{"intermediate_size": 1536, "init": "normal", "init_std_qkv": 0.0251}
Each number is 500 + 25 x the weight over its row's rms, rounded and kept within 0 to 999. Layers, rows and columns count from 0. Numbers have three digits each. The size before them is the row's rms in percent of the matrix's.

# layer 4 MLP up, 1536x192, rms 0.15, rows 1034-1067, columns 0-95
069:518495508511522493457512517495537540506544516497465500517521519515496499527493538494450485537480530481510484478520526530491483553508480505477509474475515505492473525488488460464461451477484523484445438539461461503520472493546476505484530494497524508484501507532445504494473484493529463529
097:567477448501536506495489494521446543471497497541430515540483514518518504491506480483521481504487506537469534536458522469493457478480542516499499554525499502526534520514517502465485522557511506519487530512525496483482512495520477525506516467506512481489499480531527542504485550514501492483
125:453543487484482472478448475505538484472506469510490480523529499527474548491483503498488478488512465477475502480504476526495521502490517533519513511446508498509546525506515505497506485513445553468482526538522470516478522527571531499525476487492465492507471464519500476498518469492520519534
112:518478568557484518503493511499482520489468505469530509500483494492499483519456514498508467544511484486514485519481524511527466489496516473495489478528485522502487523533498435477495473476479466520474519523505519528525509461492498536457473524453505499482500516496511496494525541491432486500
070:493505495461496514524498533523512492468526495472474473467474570531477458503503472527471551499494497497492495467479511504537507430507525530470474509499510530497500504467499495510464472502468558515481487488479483478527478483504507530468548496507504518498461521531479489545504466504483532432
089:495497500523489499502501539523523529479510504498488502459527501491503453489515525543509497516495500510491521511491493471462529482502504508535461470495512506538508501481481512451500445497470517512523501483521482451494489485580522536510467540458460495526505550473508484464448520501459494516
108:506466506475490516504484523470456505467490485450475475532499505506464513513514504467510483540514516529519481475534495505493503483524560503478499487462477509523525524513491498432501497453529528483553481473494448539516470478515494506476488527505512470499517517508465504487484501481524473502
094:480478508565481465522488457496514444477525555501476486501484516494504515481465561499481505525451488520506482475493520497444513460552488460547482501518478518511480501484498516509496521507489496499464515460473490539497498531495528493527505498512469498500515479467529492515461523467486507501
118:453524541493484507426489523458492464470472514482473506486504508486481480488473530500550492461479467474485472479502474479467478497474495492516504488501491515532517504491497465477465470488560540514501558454535485503524523529500499484553507506538517495476496519552511528520442505515538516515
100:512511500466475511551507515498504523476514462523529497522508497510504502482530505496497503513547509538458505452469520510480492478500492533464534485491531522435517486484521512463481475479494535537487512521485480479480498504465461499529488527490450515483462467523500520503514572469461485494
100:488479506480487520492488443542525513474512498501481517519482485481475472478485502532482472495484476506476538511509534468505457476549475506498522458497502496539467496535539535542504496511485503452475477475516494552482519493495535521490539511527461498509523497542503461525493480459523471490
102:532514531487489511509498532544504523516529496463464517522490498491495519442515484459514528512512503548525502470499520521489505524465491500493502512460536519477546462540462493522510468536489471536495502554551484505500503502519494538472514467468457481474457501488496469490491505467483521524
123:495475493491514516485465507479488509547499498519485417499536516471510486490512479545484520478480526488490528457512516509540450501492533527488519507470500546498493541505488511523524512578528510489492485455535453525519485456471534533520483515510531527494508469471494514492516503440513485534
110:489463511518524502490530464496487530506469539474521492475522477462530521451512507499461494483518488462548540452502514502534521505538504507473477511490476499469541483490499491511506483486499554487519469442520468514533497538481536485542493477495506504480516446519534456496505530479509510496
119:506472485502484495487508457475463484514481537481473454465474467455496519510534552495522514522495472484492549510470530531495473528494518476519493511460533518519510537513457499488507464527475511512500518490549476540505560511544523518533491514519496499466527501544486490495527465458498485494
093:514482480519543489451490507484478471504563488505464498509506509461533495499512508530484521502494512473469526478497450507546508491550512494484479527491473470523501488467462501483505512502505508492485460500501559536475476514523480520481480505509506523507457509521520498513534502509464545532
092:503478539507500546461466507488512474486516448512447466500495489562526474519515492531453480487488505480517533490476522485558458499519481465475519465491495459484506507465488512480480549506516508484552510518538476500484500475529538501477528540542530499491511520521504483518477506467488471539
095:471511492502480559525473546521522476486476495470538489542475483488489517455500532496529533509470520503518513459486493470494503467494509527522468563522508505463484525508469511498450463524509477532460509519471482486580441469504518494492482522487519513461486479516517431484499487542512495472
095:518487465530549511556478496503486484495470464509530509473501470527512477495498508493455499502496550544474478433502512557506477461499464475523470514466502473483528470520539484495481460486506493517562507486507509562484530497522471503478472489512483513469533518503529456533509549520490527512
075:507513514514500541499475534508468531512481487463495538560493536515478510531491531472507505484496511542503493450513518458544493509511509529503542498458495527498475494532498482511451487477495525480487509505514487495522484499531512491507496521459514516493523471473478479491531504516489517493
116:518515512510466484441479501520521521473491490501508522533496507459495481528530545467506478509457483511457452494492535477477486500476479563495533530507482484533490501495509490509477517484472449525476499499500502494443478485559524509551486502516504499479559508491504488504509549500504495430
081:504537446464520454510564531512544520490484486481498491527495514492507517476470506488542477461482441465503488468527479469511467472478517508468518521522538516504502492510493506493495489513507487507503508494509509506468492485474515472511451546449493497499441504509511495522518500517506510516
120:505521527497514480556511490495527513449518509524463506500530531515502473431511490515448477405507560554484510486492522520459474461485439516490493484512506481507500524488506493494525510488498517495470497528543494533493520491502521494504511507496486477518502538520468507510529544508485474478
109:498530507559528513504471510494505489514533489429464509489520517536552541467498490496528510517541520456497484504500535548455530480512489449471529482453519520456545468558492466495489501515535524504528503482481502504511464479501481501505526443466502488521517490466478484483528554502524504489
107:472500495492494498506524500495505512503521504533490497465505459478499544430499470517485503503508496515503493482510500530501446469477524506544503491475500479504550547519471509511485492507483503499523526426466517514516513514526520510525463531464465493476487503487569518511526516450505482537
117:465493485489482489506492545486525459495487499536474517517480495496557480488521502510501495490522488461509498527500483486468440520464527452506553527452493536478509476515519507481525534518527476528492498500481499508518558534480517500448464464517503464509505513523507546501518489540469536513
088:528451519461540516461491461495552503522484537522519537486492493503488524495528473447517525459488470506475500501485522510477461463491480474501507488535466517553486503504516437466502511441476499497504505514507484484512500519516478503524510448538490472528494480502473500537495476457507513507
092:482494495513489533497495505516492518506517508495537531515514506511525486456490449523504493498485521509484495490554521504534555509501520458495512463507566508503466518471467529520507506479512504522463479483502465472501512479487521514542502497527488496563480539496492526520508475498511454523
124:486480543483479496481486496549524499517477472473516491467465509518523524476522460534492479483475509509509515512529527502506487504488504502507508502483452500505533526509460535488507534514463524460495469482468528534460474493507552504469502475538523485529477484507526516529501541508491485498
072:502518524535488467481497539468481553474498531521474509511534525481433486495499510518473476506508510519471495471453478477502512489487507454483522451500456462490498522526460491483497569454525537490486479486482514482544504503492513486527477452494465495505485507508546510514467489478480485521
076:490446516476489499495494520444487478509503481477480524487495527535485543466467504485491484477488505507500530482476503510467531462508498513487507492487449472496476529527484462548515485512498516493473512532500477437497509502555488482499501483508505541490516489492484490492543482504530507521
087:474507544512492485545458498500480504496501515493510494511462529514539452506471475486499527493494516502527507486522478422510482416483488511524445526492510506508473479514455507515501518499499516536480490521547507526471500511461530467434499498493483480523482528530540478530478504522479500531
105:515511469559438474491520506478498500500494475456521504460535469490483472498530519494517506507512509478491503497478497524521488511485496555495518482489519484509540516475489453485502479497511506516503463468502499483467468476499495512518503527532476471476491503508539508513489508530529460521
114:507470504465533523490547543438489519480506507477505561520505519487482529502517486492477499498535509501450490474506494481504532510462525498509437504508484482524481519535479507509488478552539493513515476506488513543495470478498503492497511516537495462444490546495515491474538454545511477513
# layer 4 MLP down (transposed), 1536x192, rms 0.155, rows 1034-1067, columns 0-95
064:535539541478493488465503496526493490459468530513554488517514456465473532502544464518525476537482470541506548518496481512492499488527463505487482493500508508481498572498514483504527487479439495505479530504472531488457496544480517512527527481506478516509462482514520504536480507509486573460
101:518501531523480488479500502481458521523496472479499466483494495482529485493520517513516499491502500501495509480511484473455450521482505527495475498488429527462514476508477531511488479500515472515509535514502529534457495469526509507485524471499496461446482464485476492510565520490491510550
117:532492500502485483483422525511463513483526515493491496517507466477464505491442495482531464494532509482524521473481486490506450502492512536487508528501503515461521530496489520509501493497500474500498455481489557510505491503499475476478503464490533523501513503490487455517492541542490478483
103:494523487527524509497455510502508500533496500506480495525526514539512486532505494482479479488505498503541475510524443491535508512530490474470530531478457523471522519524469509510509495476535552477492471510473482497456486479501522495463497471485534464488535522476509465491463416497486544475
064:517484491497454495512522505518510519485542432542511543480478481442488502469494496513504550481506525547517522484484493496518499482504524511467467537502522535494563495478522502487525508482552526471513535527463502484535548462508503532480488492499506506499503462507518528491490493482437496451
090:448501529469506505487502487510532474433489481497538464468494449499492512480491516507540481537497534547466520481472486491481482508515504500500438490540515437504502512496503453511490521518488518453528550491525531508518464511560461551468463539474510508501495493503463468516455523500525524486
112:505507519487510501505485502512546518512485508439541496498531495500523516480569516537507504511508501477491474519524513549497463513526515499477479514507468460485483514504512535515537508495489458491507493502508478485509454459425501507497517498500551458509498511502502464516458523490492503481
087:518533451536470472489504501567469444491552455478512514525492484518504462461488500482523499526493479472520518501504503509499500506494467500511551458515481539432485525520535475467523468506491482478526492505518485519561492487520483452521530570495502501474531443510469491495474525472533508487
121:503453449515537510513515524523489482481519455517489519550489514476478502468496492504468521482511521532508487478508502484510484542566489522481505505531494508509539474513488501499471502491511544519502523482475479527463454503516533473489477523506513467566448514508485466509467510502502496522
099:512501443481491505505513481489504502541477527511503521499509485457466525485466503487507445513513511504466506467506535486492497477506528495564528524500523507530513504507511481473487508503542504510460505503486531515470515538526476456481510476488491498492494484477520487482528524550449514488
101:492498520504499526482471498491498526536446504462463449533506509487495532528494458500488518496520509487535463487477496529485545480542477499471500518491488496521520519495487486464467441529527498539514476560514531504534518522524488474548500475521503495498514511496480517495503479443483547521
092:437564505478447534506517511536483550484515487498492489481513466515472486501474487545511498498520498512493522505506526448496545503499508455483462466541475528520484518481494478513524543512493467519520480511513455509543487574539492530551511481453467475486468469497521510517502483544489513495
104:483557466505539485497527528524540465452502501497560483512476491502474497519517516480560500503495533478511526503448517516483538445463471497494467511477512496481498508489527472480449493468442482493519494505507478469531520537507489499466483541514480488511508481525517485466480485525538464516
103:503555511502528492492495498497554530523521494538559459488496522496500514515466487520542472498481499555499516503496505517482499539499475502472502472495496492505511515530522504492518509548505483480521472474500507473507561511475484465539476508499515460497470498515480522493498483488478472454
116:501513502522510540549528472452554489460506491552480511477432536509483508458496478490487462508504556514487466540526541505494493492517506496499464494501515535510496472486514500472483525512451533496490511505495535543513502504521492453473534499502513496514502523502524509543468530493558503514
089:505501535514494483503513502539486547565461521523523516506461538439493504518483489457474433498516508504461535485499497534483471485507463470491487535526504488511534462506493509483534517558507496492473499531511494526470473462517500502492505495463508482533544506461525511527546531512551491488
087:511462457494505503463528503467478489511451490512515497522540452510491506507512521471506493500450518532527482518555498492529502522524491472501535499499514508525535531539524545510477472461492473439590503489506510520497526472525492526500485485446492509486487487521492469469545486458474465496
101:503491496528487503516489528516491506500525540478550534512486523470489501531498439461477483545511487502487489523483478476541510501479524514460472491509482507490482524537549513493512504533516490475491523536487508541521496465503528523491513457503528509504534526522497508464493540463485494470
090:494519495503508486476527514473507542492527480493500436472510512505491481497464459525509490496501501486498463501474534545499447520493517498515448511494497492494501531479511525525503553481528551547503473505538502523469509517483467498516537494470525495536490515503508513501532494474489480520
072:431559498505509481487517493490450494500496514518548472488509505473499478511540503550468513487484528473535497531489510498480479514505499519536553514502525540478481516501496489464463486508478510487470498475568528465484491432472523509472489483523523482479533510500541530528517490506551498471
122:486507506516482515508495546482536502538545504530486475502507516502473496511474530520443484499523490481460502514515530460534509477498522481491493516488491531535438456503447478488454512514483464505486528482502471489486505510454528497514509495497478478503519506546474514484506535517525501506
080:525535507475536496476498453500443437478479504480458491549512477499497492465519500484481540488489499538519480508499485512503513509474475497487520512552518450524479496480441499490474509511510477463505516539505442548465512508476522490509520464530524465512491507541514484494456484516505491498
116:501452530501546521524487490491476508508523553470513515449494532518496516495478462510483520497509534502537524528489494497427505459502470478467496512518505497528531523513500498488473464479486510515520485509448459533511505535552504516520512497468488512514514531503482493539479515529450486507
098:489545528554480495483494476501453464510504499432486481566527549518516502479517484522478457521542514523516468499540517487518512481486496467511512494470515488534534507512507498513531501547504454502488485494489507500464476510523501560487542468494474475486520522447472469500530504530520506461
127:525528508533501464480530492473511475487516511485509512485484492506501526486491532476513484465484512478512443551498484545437460536518477517530498508520544498470526461544477483449506529509496516490498467503494537527477449498532529506508532478486527494437528516534540471486514504472522477482
128:480504524493462485522517538472459528566500494541464470542518494503489525521460504517466495529468453507489517537499498533496516506493469507537525464539504535509455510482528485503490508560518468496489496510517500546500506471500479472496495531503445481522531495441506480546512480492556548515
089:498553523529476484550525486469511538546512485457475523472546478510484535494475501505487491496494526464494522570487462480472507471508508494466521494513495541450539533491461463548507504501498505495493503517529531464503538506499490486488493478546485545516491468519557529486493529457488490469
085:479519540545481506463514513525490552526481526486480517495518498551518470490499477522523521448499502509500511526528497523499516465508467536511427512508508457501545516487477527494509535501487462499506497489433513554496477537482493488444525467488554524541490501521524516518506498498464465521
126:468511511484501490484517504573496507511527480493473475542486529513451542516534509483523505522481455474490515515524530523496492511481498484507508514522520510538480537525512485547504520525481514478490518464501489477510536514515467481533502506472484507495486492527517515503517549511550497530
085:480534504522461509541503527507502477539475474509476509505521496479484513519565494513513479501485505483492497522485481478491541470542511507499448475550506541471504530500538510469482497508462510473514500516530478486488478526525518498523517514510477505531522480493466479445506546512533494538
074:523521469507487511503503487456509497476467491523545515498477486529466488492517479475469480499513470493536482468490507491519503498503525491465510521496512447466526501478499470508521519481514502511500480517515531459477526484515496478458556473479483509515492479448509495488553488528510493534
083:473504515520515526434501502495499506518437464505556477528476508477548479508489465516552531509518492470499516502506494484541473510507486517467499464549466496473502517473499519540520494521526468467522444535460538496551545501473505480500499521484503489494538510521518500471527494494476552494
099:539508538429495485519524535502543488527491512510513528526452483446510506490518493533539453507517518536554498519455480501499456476487473517538473501486503502506457488511467510485477502493509476510477496509473509514535480506497500513513543495456463522522517501512483489532528480478500507536
111:473505508503487499453491516521498508543509511539537546542498479535530489520509457501474524513498477497520535506469470464477483519533506530493504475504505475471453430476469498460511529527494462499516485504489513525517570507478469482458513524470486494513499510504525543506468513525496476520